{"n_kv_head": 1, "tie_embeddings": false, "train_tokens": 327300000, "steps": 4995}
Each number is 128 + 32 x the weight over its row's rms, rounded and kept within 0 to 255. Layers, rows and columns count from 0. The size above them is the row's rms in percent of the matrix's.

# layer 8 MLP up, 576x224, rms 0.0479, rows 230-296, columns 160-191
size [ 97  98  99  94 100 103 104  99  96  98  98 110 103  97 106  96 100 100 108 102  99 103 101 104 100 100  96  98 104 101 105  94 101 101 101  98  96  96  97  97  98 102 100  94 109  97 103 103 105 103 103  96 104  98 101  97 105 100 105  97  94  98  98  92  98  93  97]
[[161 160 180  86 146 153 155 132 119 141 101  70 173 171 130 100 106 138 124  90  94 129  88 156 132 125 127 145 167  70 111  81]
 [112 122 130  89 125  46  62 117 109  91  70 113  67  93 118 120  92 150 146 121 130 156  93 118  62  86  62 116 119 127 151 205]
 [118 126 163 157 141  94  55 108 135 100 161 127  70 154 168 121 115 138 180 153 130 217 133 127 102 121 126 134 120 149 133 140]
 [117 155 125  93 188 113 153 139 128 132 169 151 135  92 157 151 205  70 124 148 171 171 116  73 148 154  92  87 125 105  99 138]
 [112 148 110 136 161 157 151 186  70 153 142 164 146 157 134 134 118 139 105  82 156 117 106  91 145 137  87 169 124 177 110 136]
 [103 110  86 145 205 105 149 148 159 108  99 160 107 141  40 148 178 137 156  79 111 133  39 159 110 101 113 130  62 157 163 146]
 [123  89 129 149 117 152 106 113 118 159 115 123  90  87 108 104 142  87 172 107 137 117 124  96 120 170 106 143  95 145 149 155]
 [150 129 174 182 116  91  94 105  93  99  79 159 149 146 129  95  90 109 115 102 159  94 103  92  90 145 139 157 115 129 115 148]
 [121 141  99 191  93 145  63 122  83 123 180 144 166 113 177 152  65  98 132 149 122  66 103 129 134 131 207 156 127  73 165  69]
 [ 78 137  84 117 107 165 214 133 198  42 157 115  98 148 131 177  48 166  91 130 164 106 155 189 126 142 138 135 100 106 142 144]
 [117 146  88 125 107 159 192 140 147 134  89 110 150 117 134 195  76 137 118 132  94 158 120 118 100 133 118 149 159 178 116 141]
 [ 96 110  88 112  73 103 139 123  65 110 106 129 124 173 124 122 142 122 132 128  88 180 101 148 134 125 105 136 133 126  92  92]
 [133 101  95 106 160 141 136 129 136 149 105 114  85 124 152 102 112 148 122  82 106 131  93 141  92 208 149 177 142 123 143 129]
 [162  44 177 158 174 132 103  93 115  82 116 120 116 120  72 100 124 134 122 163 126 150 120 111 160 133  77 149 139 126  99 172]
 [ 82 129 167 177 135 133  88 137 121 106 124 133 111 162  82 133 102 197  84  92 133 125 132 143  54 117 143  89 141 133 152 155]
 [102 115 118 122 112 163 129  91 141  82 111 129  52  64 117 112 113  54 138 113 105  91 106 105 134 128 118 118 144 114 213 108]
 [117 125 154 152 108  83  95 205 113 122 139 146 143 167 106 146 184 174 145 181 157 154 166 172 180 132 140 124 119 125 119 100]
 [ 60 133 121 152 123  92  94 138  93 164  93 147 120 103  99 176 124 130 122  97  86 109 100 147 152 121 135 141 112 153 118 143]
 [132 100 148 154 109 171 122 149 146 149 102  51  64  92 141 131  80 142 105 123 165 102 150 166 151 166 161  90 224 100 153 171]
 [143 109 104 153 154  33  98 104 122 145 137 133 178 113 130 180 141 106 102  99  98  93 151 136 106 141 110 114 155 188 116 166]
 [114 174 123 154 157 115 156 178 154  91  95 146 205 113 152 109 124 128 167  92 143 143 160 122 101 116 151 121 177 149 150  93]
 [113 100 108 146 196 185 197 125  88  98  93 174 147 123  96 147 133 171  85 124 159 129 108 152 154 132 147 145 115 179 165 101]
 [163 118 150 106 153 119 111  72  76 113 197 201 135 167 115 101 144 122 102 143 105 130  86 103 156 122 175 125  71 177  90 100]
 [ 89 131 165  76 130 128  98 181 110 157 153  66 157 176 163 135 202 147 140 105 145 122 107 127 116 125 103 161 160  88 148 145]
 [152 161 106 149 169 145 137  89 117 178 150 126  80 130 127  83  82 111 134 131 146 115 135 137 103 148 175 175 160 157 129 183]
 [173 136 156 129 183 131 165 126 130  98 125  58  96 100 126 102 129 210 178 126 133 189 123  81  74 123 125 150  77 104 125 128]
 [ 78 107 160 133 168 191 164 157  64 109 152  57  86 183 119 136 137 132  81 149 153 102 118  97  85  86  62 124 108 116 151  94]
 [132 154 124 129 117 119 165 107 102 105 135 140 100  92 151 142 199 182 122 135 112  76 100 179 110 111 143 104 109 113 140 171]
 [116  79 169 107  65 172 177 163 165 156 155 132 180  93 117  56 133 112 118  96 125 155  94 120 163 149 116 105 165 142 192 122]
 [ 93 138 166 127 184 122 139 197 164 111 152 121 172 123 117 110 127 129 103  56 115 181 142 162 129 137 132 119 147 127  98 112]
 [ 89 119 223 165  88  92 137 179 147 158  98  67 112 124 136  88 148 103 131 108 189 193 165 118 114 131 127  98 139 124 143 134]
 [131 126 115 124 132 137  96 143 140  98  41 156 154 115  99 113 198 149 158 155 105  80 186 134 128 124 123 165 122  70 130 131]
 [123 146 142  57 155  91  71 171 113 157 102 160 115  78 200 123 138 174 133 122 137  84 139 196 135 168  80  92  82 126 196 127]
 [132 189 155 113  98  63 140 131 125 143 156  88 120 137 162 127 133  90 171 147 128  92 181 157 151  88 121 104 139 149 160 144]
 [114 111 157  64 143 154 133  94 139  82 158 102 181 154 138 202 168 132 156 133 118 165 103 192  92 174 162 113 128 112  64  58]
 [136 122 145  89 114 150 113 127 114 123 125 110 158 124  80 128 106 158 111 113 153 145 127 168 132 138  89 110  68 114 150 104]
 [128 162 114 102 124 158 124 160 106 250 136  94  97 141 198 103  79 219 116 107 136 131 129 172  68 163 136 156 139 153 135 178]
 [106  93  94 109 159 133 145 159 164  96  82 161  82 138 107 189 126 128  99 116 233 126 118 170 151 104 151 149 123 196 203 117]
 [ 93  99  99  62 120  88 105 161 150 103 172  85 133 116  79 134 125 115 151 128 112 154 165 143 134 194 120  93 108 124 181 112]
 [152 149 125  96 142 164 109 133 133 154 167 148  87 177 123 171 137 227 160 139 131 128 143 118 120 119  94 138 104  73 145  71]
 [128  92  95 177 137  92 113  47 127 161 172 103 158 103  93 155 117 131 125 159  70 137 163 126 129 138  90 111 181 147 141 151]
 [123 112 129 159 137 188 104  74  86 125 195 103  68 157 168 129 104 101 155 181 151  98 124 107 122  80 103  86 146 145 170 108]
 [ 65 142 103 112 155 108 145  96  92 156  66  68  94 104 144 169 130 108 123 177 116 142 126  99 136 119 140 135 128 137 148 154]
 [131 120 134 100 117 165  92  85 159 180 161 162  90 136 120  98  77 129 105  99 124 126 119 157 134 140 127  99 161 101  94 166]
 [113  72 129 148  85 142 117  95 148 189 145  77  96 120 174 102 102 194 161 122  67 135 144 206 101 159 122 134 116  58 169 173]
 [144 146 140 144 167 109  47 161 153  52 173 164 107 118  68  86 104 132  94 158 109 137 178 139  86  93 130 112 154 172  96 188]
 [103  99 115 111 151 176 133 122 137  84 115 138 108 131 115  78 130 124 107 146 136  52  76  94 166  92 183 147 116 134 110  96]
 [140 138 180 155 121 148  81 130 117 116 108 106 116  50 108 144 146 124 154 144 103 138 104 145 145 175 100 146 109 190 117 122]
 [171 138 125 122  61 166  60 188 149 163 150 160 199  57 163 135 103 127  91 106 185 172 176 113 167 152  93 105 142 139 169  99]
 [108 122 119  80 110 114 155 195  81 137 164 145 163 138  59 126 135 130 176 135 100 125  70 118  94 128  80 178 113 158  79 139]
 [ 94 175  93 126 137  90  44 118 129 141 140 113 138  93 145  76 122 151 141 120 111 147 102 134 204 143  86  77  83 173 109  88]
 [151 101 102  85 191 130  75 138 136  67 124 204 150  78 141 161 149  87 102 129  79 179 128  98 172 143 124 122 122 122 117 101]
 [ 94 129 105 123 119 102 150 126  92 100 109 142 124  99  69 111 146  96 114 111  92 191 118 148 142  85 150 150 141 111 117 139]
 [125 108 152  59  98 124 136 129 145 130 151 117 207 168 137  92  87 131  83 103 166 125  68 122  79 171 141 122 126 121 118 156]
 [160 121  65 217 124 130 172 134 141 131 200 115 143  48 154 123 161 189 179 145 165 138 135  74 187 130 105  58 155 143 163 150]
 [ 86 174 128 126 118  97 170 156 120 167 144 196 141  98 115 101 154 165 119 128 104 166 111  80 156 178  59 133 136 136  96 134]
 [124 143 130 187 163 129 107  73 142 139 140 166  87 146 112 152  77 122 102 162 107 109 164 129 164 136 142 116 122 170 189 141]
 [125 104 202 103 138  89  78 147 169  63 159  98 113 152  88  69 158  89 116 176 125 111 141 120 102  92 120 120 138 147 151 120]
 [180  83  55 129  83 118 121 148 156 127  73 126 101 186 143 118 155 150 112  98 102 165 187 133 122  71  92 165 107 173 142 154]
 [180 147 125 126 199  96 162 129 102  77 117 146 181  96 149  58 132 167 149 175 156 145 167 158 100  97  98  55 139 102 129 113]
 [123  67 151  76 122 147  86 123 105 161 163 131 128  79 128 106  98 188 119 102 112 110 174  89 116 153 102 132  94 109 139 142]
 [144 121 137 125 112 107 102  92 135 106 117 116  63 167 112 135 131 132 132 105 139 134 139 126  91 175 153 119 105 140 119 121]
 [ 92 128 190 115  98  98 126 130  98  77 165  95 108  94 156 183 176 122 123 142 140 121 120 103  61  90 116 117 144 124 216 138]
 [114 153 153 170  96 141 109 179 158 147 163 150  98  81 126 118  67  95 144 121  85  69 124 181 141 126 187 139 117 150 172 165]
 [128 167 128 118  93  80 124 178 113 161 159 178 124 121 134 120 122 135  92  98 130 153 143  87 176  99 118 124 184  87  86 105]
 [145 126 174 133 153  70 148 206  86  76 131  94 107 129 105 126 136 153 184  84 118 149 106 172 134 110  49 192 133 100 145 142]
 [150 158 136 126 119 174 148  91 183 161 112 147 156  58 168 108 132 168 155 126 130 114  69 132 120 164 131  81 163  90  84 171]]
# layer 8 MLP down (transposed), 576x224, rms 0.0477, rows 230-296, columns 160-191
size [100  99 103  94  98  98 101 101  99  99 100 109 104  98 106  98  98 104 103 104 100 105 103 100  99  99 100  90 100  99 103  95  99  99  96 100  95  95  98  99 100  98  98  96 106  98 108 105 103 106 102  93 105  92  99  99 106 101 103  97  98  98 102  92 100  96  98]
[[110  72 126 115  88 108 101 105 121 162  83 135 108 127 113 136 131 150  99 153 116 109 146 113 134 142 108 143 101 122  89 180]
 [119 161  69 109 120 202  73  96 102 102 104 105 119 200 156 168 165  93 158 167 143 140 158 130 114 158  98 177 172 143 134  77]
 [140  86 150  97 182 126 141 152  86 132 132 123  98 147 123 188 118  87 129 110 120 110 101 150 146 151 140 189 113 135 177 145]
 [ 81 101 165 140 108 174  93 112  96 103 155 107 201 144 160 130 107 119 168  68 128 123 129 118 156  96 159 169 147 122 140 131]
 [ 97 133  91 152 112 150 147 107 155 112 118 134 110 160 109 134 188 133 142 140 122 109 123 105 107 133 131 144 100 169  97 147]
 [126 111  92  67 106 211  99 120 141 181 152 114 154  91 161 182 158  94 148 142 126  92 211 102 137  71 114  93 142  99  95 160]
 [158  78 113 170 162 145 124 131 194 115  92  89 127  87 124 134 148 125  97 147 126 157 121 147 120 146 141 116 103 153 210 142]
 [ 97 131 116 104 134 125 181 154  78  91  73 129 131 142 162 160  75 145 122 140 146 111 103 138 163 119 161 138 147 131 123 131]
 [108 132 100 174 116 162 137 119 106 141 131 151 163 160 193  99 150  83 114  72 127  91 140 128 163  93 114  83 122  73 160 122]
 [ 97 137 132 113 153 151  80 111  81 100 131 128 138 141 109  96 109 137  91 112 140 150 167 157 154 111 151 173 159 132 158 161]
 [189  96 144 155 160 129 165 120 135 157 139 143 176 145  67  92 154 108  97 152 114 156 154 151 174 194  56  81 118 155 127 198]
 [149 111 114  77 122 124 165 178  80 144 165 177  90  89 127  90  37 193 112 187 180 149  84 170 158 122 141 114 143 102 120 101]
 [ 81 163 157 121 101  89 134 119  68 102 194  41 113 146 114 146 118 172 125  88  94 164 148 157  52 170 107  94 168 149 102 118]
 [ 92 169  95 103 113 132 109  75 173 149 150 139 156 139 115 149 183 114 150 136 108 119 157 163 100 145 101 160 147 114  78 143]
 [106 136 122  78 141  71 153 122 124 165 182 170 150  98 116  87 131  92 141 128 190 146 177 120 186 182 121 140 164 139  97  80]
 [120 183 140 146 138 148  95 112 104 126 124 109  92 112 173 131 145 178  78 138 152 141 139 175 162 152 143 116  91 141  96 160]
 [180 148 100  78 138  96 175 129 105 171  85 174 141 121  87 136  59 136 147 131 176 101 142  43 156 126 134 147 145 164 107 120]
 [ 70  92 125 171 138  73 105 104  79 128 160  57 179 150 101 142 114 158  85 110 145 125  61 120 181 123 168 139  99 105  97  82]
 [130 123 136 170 116 132 128 121 192  82 122 134  70 143 135 123  79 136  72  94 139 113 144 142  97 124 135  89 133  91  92  70]
 [129 139 144 123  88 112 107  90 138 190 176  85  71 133 166 132  93 158 161 127 157 108 117 118 114 152 151 116 114 144 140 152]
 [183  80 121 106 161  84 130  48 175 118  99  70 133 121 150 123 107 123 132  69 165 123 128 111 151 161 139 153  84  53 107 157]
 [142 105 152 139 158 143 153 139 105  92 185  62 159 111 120 128  94 125 202 130  53 176 180  89 127 147 132 169  62 139 123  62]
 [172 144 104 105 129 150 103  84 169  82 159  47 160 166 119 148 142 103 163 108  89 115 169 120 105  67 152 130 116 132  58 205]
 [132 131 108 145  99 120 107  96 150 138 106 132 184  80  98 124  92 164 138 140 169 159  55 140 172 140 110 109 102  94 162  80]
 [169 137  88  94 123 111 156 132 164 150 130 121 129 168 104 105 102 119 170 166 120 184 160 147 154  99  95  37 110  99 162 178]
 [123 176 160 106 161 148 115  97 127  60 117  84 119 133 159 127  79  90 119 121 165 116 117 130 132 133 146 139 101 139 148 118]
 [120 103  80 127 137   2 154  94 118 137 117  94 169 172 137 144 178 138 153 130 115 123 135 109 165 140 109  81 192 185 105 111]
 [170 131  94 107 104 147 131 124 157 135  92 117 164 138 126 141 156 158 135 126 131  40 156 102 156 181  93 179 141 115  55  95]
 [ 92  77  91  88 103 137 131 141  93 151 115 116 135 111 116  58  54 137 152 159 166 129 128 145  71 125 137 110  76 157 174 136]
 [ 60 136 147 154 101 153  59 130 106 151 160 125 143  70 125 151 115 127 134 166 150 125 112 137 120  96  85 117 210 126 176 169]
 [170 104  75 150 185 120 111 139 118 149 122 100 113 108 181 118 134 139 143 152 173 104 123  64 101 134 132 122 160 131 174 124]
 [ 83 162 141 150 160 106 112 153 145 156 154 141 102 158  98 108 153 118 150  83 145 123 130  96  96 171 142  88 153 160 130 179]
 [ 92 121  95 157 122 124  87 145 103  82 134 116  85 165 138 191  99 121 123 151 100 181 140 100  99  73 182 184 134 156 102  87]
 [118  96 108 142 112 132  87 197 109 125 140  97 200  86 125 162 101 155 134 130 121  73 143 114 164 195 143  99 149 151 233 127]
 [172 135 118 126 146 127  95 118  85 127 117 135  88 111 174 127 182  78 147  76 141 206 140 178  89 144 117 112 202 175 131 166]
 [144 113 132 157  66 123 121 168 141 129 162 145  60 121 152  59 136 118 153 105 124 116 119  65  81 158 150  87 128 208 140  94]
 [134  75 139 163 165  77 123 160 111 124 100 188 150 100  74 147 111 145 194 124 103  81 171 116  90 101 105 146  92 100  84 129]
 [130  64 162 121 185 130  96  95 112 130 143 111 112 109 114 134 185 156 158 111 171  90  98  93 177 123  79 126 160 178 151 137]
 [ 78 163 151  66 148 147 133 114 125 141 108  95 120 107 185 158 164 143 103 137 141 152 137 113 127 169 135 143 127 134 115 131]
 [120 142 135 158 113 139 121 137 108 116 120 112 129  62 123 174 121 123  67  92 107 157 143 169 130 144 137 145 118 117 155 134]
 [ 97 120 131 134 120 136 144  74 131 115  91 123 139 134  98 120 111 118 115 125 164  95 149 147 192  92 113  67 118 102  78 142]
 [132 126 149 133  96 108 151 148 148 110 126 128  76 140 115 143 201 171  87 127  73 122  88 154  92 125  93 131 140 103 147  76]
 [138  88 140 132  95 147 125  87 143 100 146  80 112 122  69 112 143 164  81 140 165  92 145 189 146 176 104 111  78 124 143  99]
 [150 133 131 120 138 127 159 171 163  78 102 173 138 148 107  81  93 173 120 108 115 110 140 111 155  77 144 144  99 132 111 145]
 [114 160 140 118 157  82  75  93 163 145 150  97 125 115 138 121 142 135 135 114 143 163  92 138 126  80 107 105 165 172 115 140]
 [141 160 148 133 160  85 123 184 162  84 168 122 143 160 169 160 139 136 122 114 147 125 102 121 177 108 130 106 120 148 136 176]
 [155 151 110 135  77 168 174 117 135 102 123 137  95 104  69  97 193 164  81 105 119 112 144 160 102 121 139 126  89 172 118 112]
 [155 144 131 160 178 137  83  56 160  86 145 149  79  87 166 105 123 109  89 165  99 112 157 163 133 173 174 125 153 136 157 119]
 [ 70  92 100 124 131  29 146 132  49 160 185 150 129 128  88 115 143 185 165 141 113 210 158 111 187 124 125 130 192  96 123 125]
 [125 156 139 144 154 113 113 134 125 142 135 173 144 130 153 126 119 121 119 146 115 127 168 154  69 149 105  70 163  91 159 102]
 [149 171 122  61 150 124  92 172  91 129  93  76  86 174 104 143 131 120  78 148 115 182 117 111 197 133 157 159 152  65 114 170]
 [163  89 164 154 130 139 100  76 149 194 105 143 174 106 155 167 118 123 108 145 146 205 110  89 146 133 143 130 157 115 124 157]
 [ 86 155 113 138 126  48 138 151  86 120 156 172 120 159  58 152 117 152 115 151 120 147 142 115 134 181 126  71 142 104  99 190]
 [146 174 173 137  97 144 170 127  91 121 134  96 103  55 180  79 151 114 104  66 132 123 110 151  94 127 149 103 113 116  93 144]
 [102 107 143 109 161 123 182 143 113 154 137 150 131 186 179 145 100 193  80 117 150 141 152  88 123 110 132 153 109  97 156  64]
 [134  54 173 130  68 174 150 119 104 114  60 144 173  82  84 112 122 124  90 163 105 130 110 133 129 170 107 117 110  69  46 120]
 [117 102 121 203 176 193 108 154 146 156 142 169 143 119 122 162  72 156 103 108 154 143 135  73 154 149 151 129 105  86 129 129]
 [127 106 138 115 123 113 141  60 166 121 140 138  98  81 125 172 151 133 122 161 117 162 156  81  81 165 155 121 106 124 149 106]
 [166 134 160  36 131 152 138  70  94  87 117 113 118 180 113 131 110 162 137 168 112 184  73  94 107 145 130  84 178 143 134 137]
 [126 114 157 107 143 101 118  89 187 127 133  97 100 157 137  33  89  97 114 153  90 186 167 120 129 121 107 118 131 121 154  60]
 [ 70 133 127  84 125 108  71 128 100 135 122 212 181  74 138  98 104  85 160 143 103 124  48 125 181 127  95 128 185  95  69 120]
 [128 159 116 125 155 106 122 127 120 104  97  97 108  76 188 106 142 118 160 127  95 142 157  67 119  59  99 167 165 126  58 119]
 [122 131 146  89  96  89 108  90 135  94  65 135 123 167  72 163 196 131 127  83  50 116 182 142 108 102 129 169 122 145 145 118]
 [163 125 114 109 153 143  95 122 153 173 140  82 117 190 163 148 165 132 109 186 168 117 102 116  88 152 104  84  70 140 124 101]
 [107 101 101 152 142  80  69  90 126 120 104  96 150 128 156 147 126 136 115 130 150 176 118 111  50 200 135 117  99 107 120 179]
 [137 127  89 134  99 164  69 139 143 197 128 109 167 118 128 152 181 109  69 108 203 125 127 125 118 136 128 175 122  99 125 160]
 [111 121 148 104 131 118 160 142  39 110  92 155 109 160 158 143 142 119 160  83  83 143 123 122 106 145 159 123 153 163 119 100]]
# layer 8 MLP gate, 576x224, rms 0.0476, rows 231-296, columns 160-191
size [101 103  94  99 103 103  98  98 100  98 104 102  98 102 100 104  96 100  99 101  98  99 102  99 102  95  96 104  97  97  95 100 100 102  99  93  95  95  98  97 102  95  96 103  97 100 102  97 103 103 104  94  97 102  99 105 103 105  97  97 100 102  92  98  95  93]
[[141 175 168 120 116 101 116 171 127 103 139 107 147 138 119 129 142 158 126  44 135  58 171 133 139 195 119 135 183 123 149 167]
 [150 143  93 123 176  54  93 110  75 107 116 107 113 223 161  56 124 134 169 122 141  93 132 161 110 122 133 164 117 132 126 123]
 [ 51  88  99 133 101 144 157 106 155 116 135  61 119  95 162 150 131 110 116 184 176  99 105 170 162  96 117 129 139 145  87 110]
 [109  90 116 127 178 147 127  91 164  97 130 128 107 145  95 149  70 136  76  99 133 112 148  86  82 147  79 108  39 106 144 145]
 [173 120  98 169 172 151 127 159 123 134 122  94  97 147 119 133 106  58 133 106 108  72 115 139 148  99  87 107  76 121 159  84]
 [ 92 128 137 110 116 119 154 161 157  98 152  83 139 120 157 127  87 140 142 179  43 144 140 113 147 125 142 153 123 125 136 174]
 [132 186 157  87 109 181 102 147 158 139 216 101 185 128 156 160 135 104 113 114 121 104 143 146  80  95 152 134 153 112 143  54]
 [133 100 123 185 102 106 158 166 165 193 136 147 114  80 170 115 106 111 128 172 161 125  74 138 183  94 114 165 139  73 159  93]
 [125 148 103 116 118 138 172 113 133 111 120  95 178 170 129 179 133 169  87  95 136 135 129 146 122 132 145 169 102 120 136 132]
 [168  82 137  81 130 112 164 158 207 138 138  81 140 170  96  99 132  95 134 141 102  93 213  86 152 110 163 148 112 119 131 109]
 [ 76 165 180 111 107 126 170  91  97 138 123  76 122 132 163 132  69 116  46  99  71 118 152 194 164 116 180 186  74 111 116 125]
 [151 128 116 185 175 151 172 108 174 129 145 111  75 157 114 162  78  81 149 105 128 122 141 139 113 109 211  96 128 137 122 154]
 [204 141 146 173 171  84 132 119 171 155  79 155  31  79 146 168 164  58 168 118 164 107 165  88 145 193 145 123 146 107 100 133]
 [127 131 155 127 156 133 166 167 195 137 137 140 121  75 127 121 123 182 103  92  72 123 130 116 156 116 113 141 124 155  80 126]
 [ 88  92 183 179 167 154 107 162 158 154  70 160 105 159 129 159  35 104 165 118 163 173 111 140 143  72 138 155 105 128  60  67]
 [137 135 138 219 136 121 178 170 109 181 109 134  79 121 121 143 121 106 191  80 131 136  77 155 151 116 105  96 193  91   8 105]
 [164 127 159 116 162 128 117 138 120 110 137 126 113 127 179 153  51  54  91  76 153 102 134 106 134 163 162  92 132 160 120 154]
 [110 128 170 139 159 131 114 102 183 184  70 139 125 137 236 135  81 121 113 127  90 147  71 159 135 120 126 137 118 174  82  40]
 [177 171 121 132 152 212 117  72 100 108 167 132 115 148 110 110  94 195 121 122  65 110 137 152 145 132  79 142 102 101 124 124]
 [108 142 139 157 146 110 145 156  78 101 184  83 154  92 175 115 108 138 117 108 191 156 100 143 130 116 117 180 108  58 147 171]
 [ 87 167 122 132 113 133  75 119 201 157 173 132  56 142 155 107  95  92 148 124 172 133 116 128 133 108 144 196 124 119 100 102]
 [108 159 166 153 187 157 146 149 177 166 138 138 102  94  95  96 178 145 141  74 144 144  99 133 114 116 125  73 149 163 100 203]
 [128 158 140 145 118 124 173  94 156 104 120 161 146  76 111 118  87  76 132  97 160 119 115 178 139  78 138 104 104 111 154  96]
 [112 135 130 137 154 138 151 179 129 129  95 136 132  87 103  97  91 150 135 177 121 134  99 112 173 102 127 141  99 141 161 132]
 [155 180 118 193 129 167  77  64 149  86 138 142 143  97 123 163 109 140 144 153 160 109 170 129 174 193 136 175  76 154  33 147]
 [112 160 147 152 123 157 181 172 152 111  77 133 114 112 157 136 131 141 112  98 156 143 102 167 142 109 177 105 163 131 185 161]
 [161  94 188  51  82 114 132 199 143 101 132 189 146  93 183 140  87 117 105 138 127 165 164 110 125 139 134 140 110  94 149  47]
 [135 138 155 110 172 169 127 169 159 142 114 187 119 124 140 170  68 101 127 146 125 128 147 173 177 109 130 106 156 182  83 166]
 [121 158 126 100 116 105 156  80 170 141 146 109  84 168 140 122 125  91 101 171  95 147 141 129 200 129 109 122 111 157 103 146]
 [116 135 100 107 138 121 150 129 145 141 107  88 133 150  86  81 115 140 128 135 142 110 106 125 112  38  97 145 168 176 124 132]
 [146 137 205  75 189 179 151 109 148  84 215 145  44 134 113 166 138  77 103  58 150 143 136 149 160 185 139 112  73 144  46 135]
 [137 149 130 128  96 108 187  99 150 168 130 121  82 116 159 119 129 197  94 118 120 145 119 114 112  41 201 117 177 147 131 125]
 [116  83 145 114 112 142 208 112 138  72  85 169 117 145 162 126 137 136 137 121 174 171 121 156 114 152 153 126 142 177  81 140]
 [142 132 105 150 202 110 149 144 163 185 157 169 163 107  55  88 115 169 140 118  89  60 139 116 133 138 135 171 156 175 130 141]
 [173 125  83 125  46 153 183 151 131 147 153 150 140 113 124 165 157 182 200  59  71  70  64 121  91 111  98 156 155 147 147  98]
 [144 127 119 142 126 142 141 150 164 105  79 132  96 139 141  94 110 127 117 130 160 187 107 150 156 104 146 155 123 142  36  92]
 [143 128 119 121 133 110 113  99 119 137 130  86  80 121 126 119  93  86 140 162  81 107 113 170 157 140 123 117 106  78 124 147]
 [100 157 120 213  84 125  68 136 126 132 153 110  79 134 158  81 133 150 106  94 131 144 146  76 120 110  58 100 135 133 112 111]
 [172 177  82 164 161  59 105 149 119 135 138 123 156  95  68 121 129 115 118 196 133 185 101 133 116 165  69 100 156 163 163 133]
 [141 141 130 103 129 140 103 128 111  75 143 164 157  64 118 139 179  60 123 181 110 149 139 112 193 128 141 152 153 122 107 175]
 [ 79 153 159  95 100 186 158  78 136 183 131  84 130 145  95 104  84 107 188 111  98 178 147 194 116 112 149 118  97 120 143  62]
 [186 120 113 129  89 102 115 111 155 132 120  87  97 118 111  94 121 146 128 148  53 125 108 159 187 178 180 144 118 113 169 111]
 [113  81 106 136 100  89 151 123 118 123 157 124  99 154 167 104 133  73  98 154  71 141 175 137 100 161 146 164 141 135 100 132]
 [103 101  93 116 124 133 151 130 151 141 144 124 136 125  82  66  94  73 111 111 100 130  31 110 129  99 208 172 172 158 162 105]
 [ 94 107  95 121 126 104 190 142 123 148  61  87 141 112 119 149 141 123 144 154 100 107 132 131 205 145 159 129 117 127 114 135]
 [131  98 109 150 113  71 126 145 134 158 157 167 155 139 128  97 161 124 100 115 120 151 122 212 114 101 122 123 156  92 162 104]
 [150 119 134 107 149 118  86 101 104 114 157  95 109  79 181  78  68  56 125 102 169 123 141 158 143 112 130 161 155 139 142 148]
 [155 137 149 126  79 187 128  76 132 136 105  77 129  93 130  96 168 120 114 155 102 146 110  57 144  87 144  98  73 166 117 103]
 [109 121 118 109  64  97 118 137 125 108  85  96 128 129  61 153 120 111 136 131  73 112 203 160 110 128 199 158 125 135 144  99]
 [207 108 136 141 179 152 105  96 175 132 122 207  89 134  79 112 119  96 158  90 134 156 157 130 169 129 197  59 115 147 150  84]
 [109 123 139  81 156 125 110 136 143 114 129 170 140 127 121 140 100 134 138 153  64 168 102 174 133 127 163 151 139 107  47  55]
 [136 135 112 129 113 155 141 159 171 167  56 107  76 123 155  73  94 107 132 131  75 150 127 144 141  91 160 211 126 151 105 109]
 [146  98 187  61 165  98 141 175  68 170 126 136 167 152 157 154  67 109 143 129 167 172 120  97 146 138 137 120 111 102 108 154]
 [175 153 144 125 129 143 117 109 119 102  82  71  94 133 186 109 154 127 127 123 146 171 109 150 124 168 145 123 132 106 132 137]
 [102 142 112 136 158 140 171 162 176  97 181  96 149 137 170 145 130  91 177 107 159  76 199  48 129 120 242 129 137 146 118 123]
 [143  82  88 112  83 151 147 130 131 141  95 127 103 154 114 111  72 126 156 153 174  73 165 119 118 139 105 133 138 186 132 136]
 [220 172 168 134 138 193 111 157 128 131 216 180 177 171 136 122 127 134 108 152  86 171  82 120 166 169 157 139 127 123 110 109]
 [110  70 141 153 147 100 169 107  56 133 137 145 152 110 127  62 155 131 141 105 134 110 139 167 130 136 167 180 119 195 113  51]
 [122 129 176  57 132 115  68 128 131 161  94 121  89  78 156  77  99 116 120 106 153 135 131 129  88  91 202 145 162 108  95 104]
 [166 127 174 157 131 150 113 152 151 104 125 160 111 130  89  87 131 134 134 146 108 123 169 118 130 162 152 135 165 128 168 146]
 [146  90 100 147 146  87  88 177 113 144 190 124  89 171 175 104  91 118 145  88 117 141 132 137 147 110 118 122 156 149 159  73]
 [123 108 164 142 205 107 161 153 163 137 134 122 119 116 180  61 160  45  69 118 133  92 127 138 162 109 176 125 149 180 150 122]
 [126  79 120 124 141 106 159 130 116 129 206  70 143 162 130 132 103 139 149 124 128 134 133  65  79 106 177 119 152  97 106 156]
 [184 108  41 128 123 129 117 134 101 146 122  95  89 111 171 118 202 122 131 169 123 123 158  82 144 122 107 131 125 124 128 149]
 [154 123  76 155  75 146 131 174 123 103  98 116 152 115 104 150 212 118  85 117 113 153  94 152 143 133 169 118  83 157 141 181]
 [152 137 182  99 145 130 149 165 117 153 155 118 129 137 113  99 209 174 117 149 173 106 115  81  96 123 100 130 197 159 102 155]]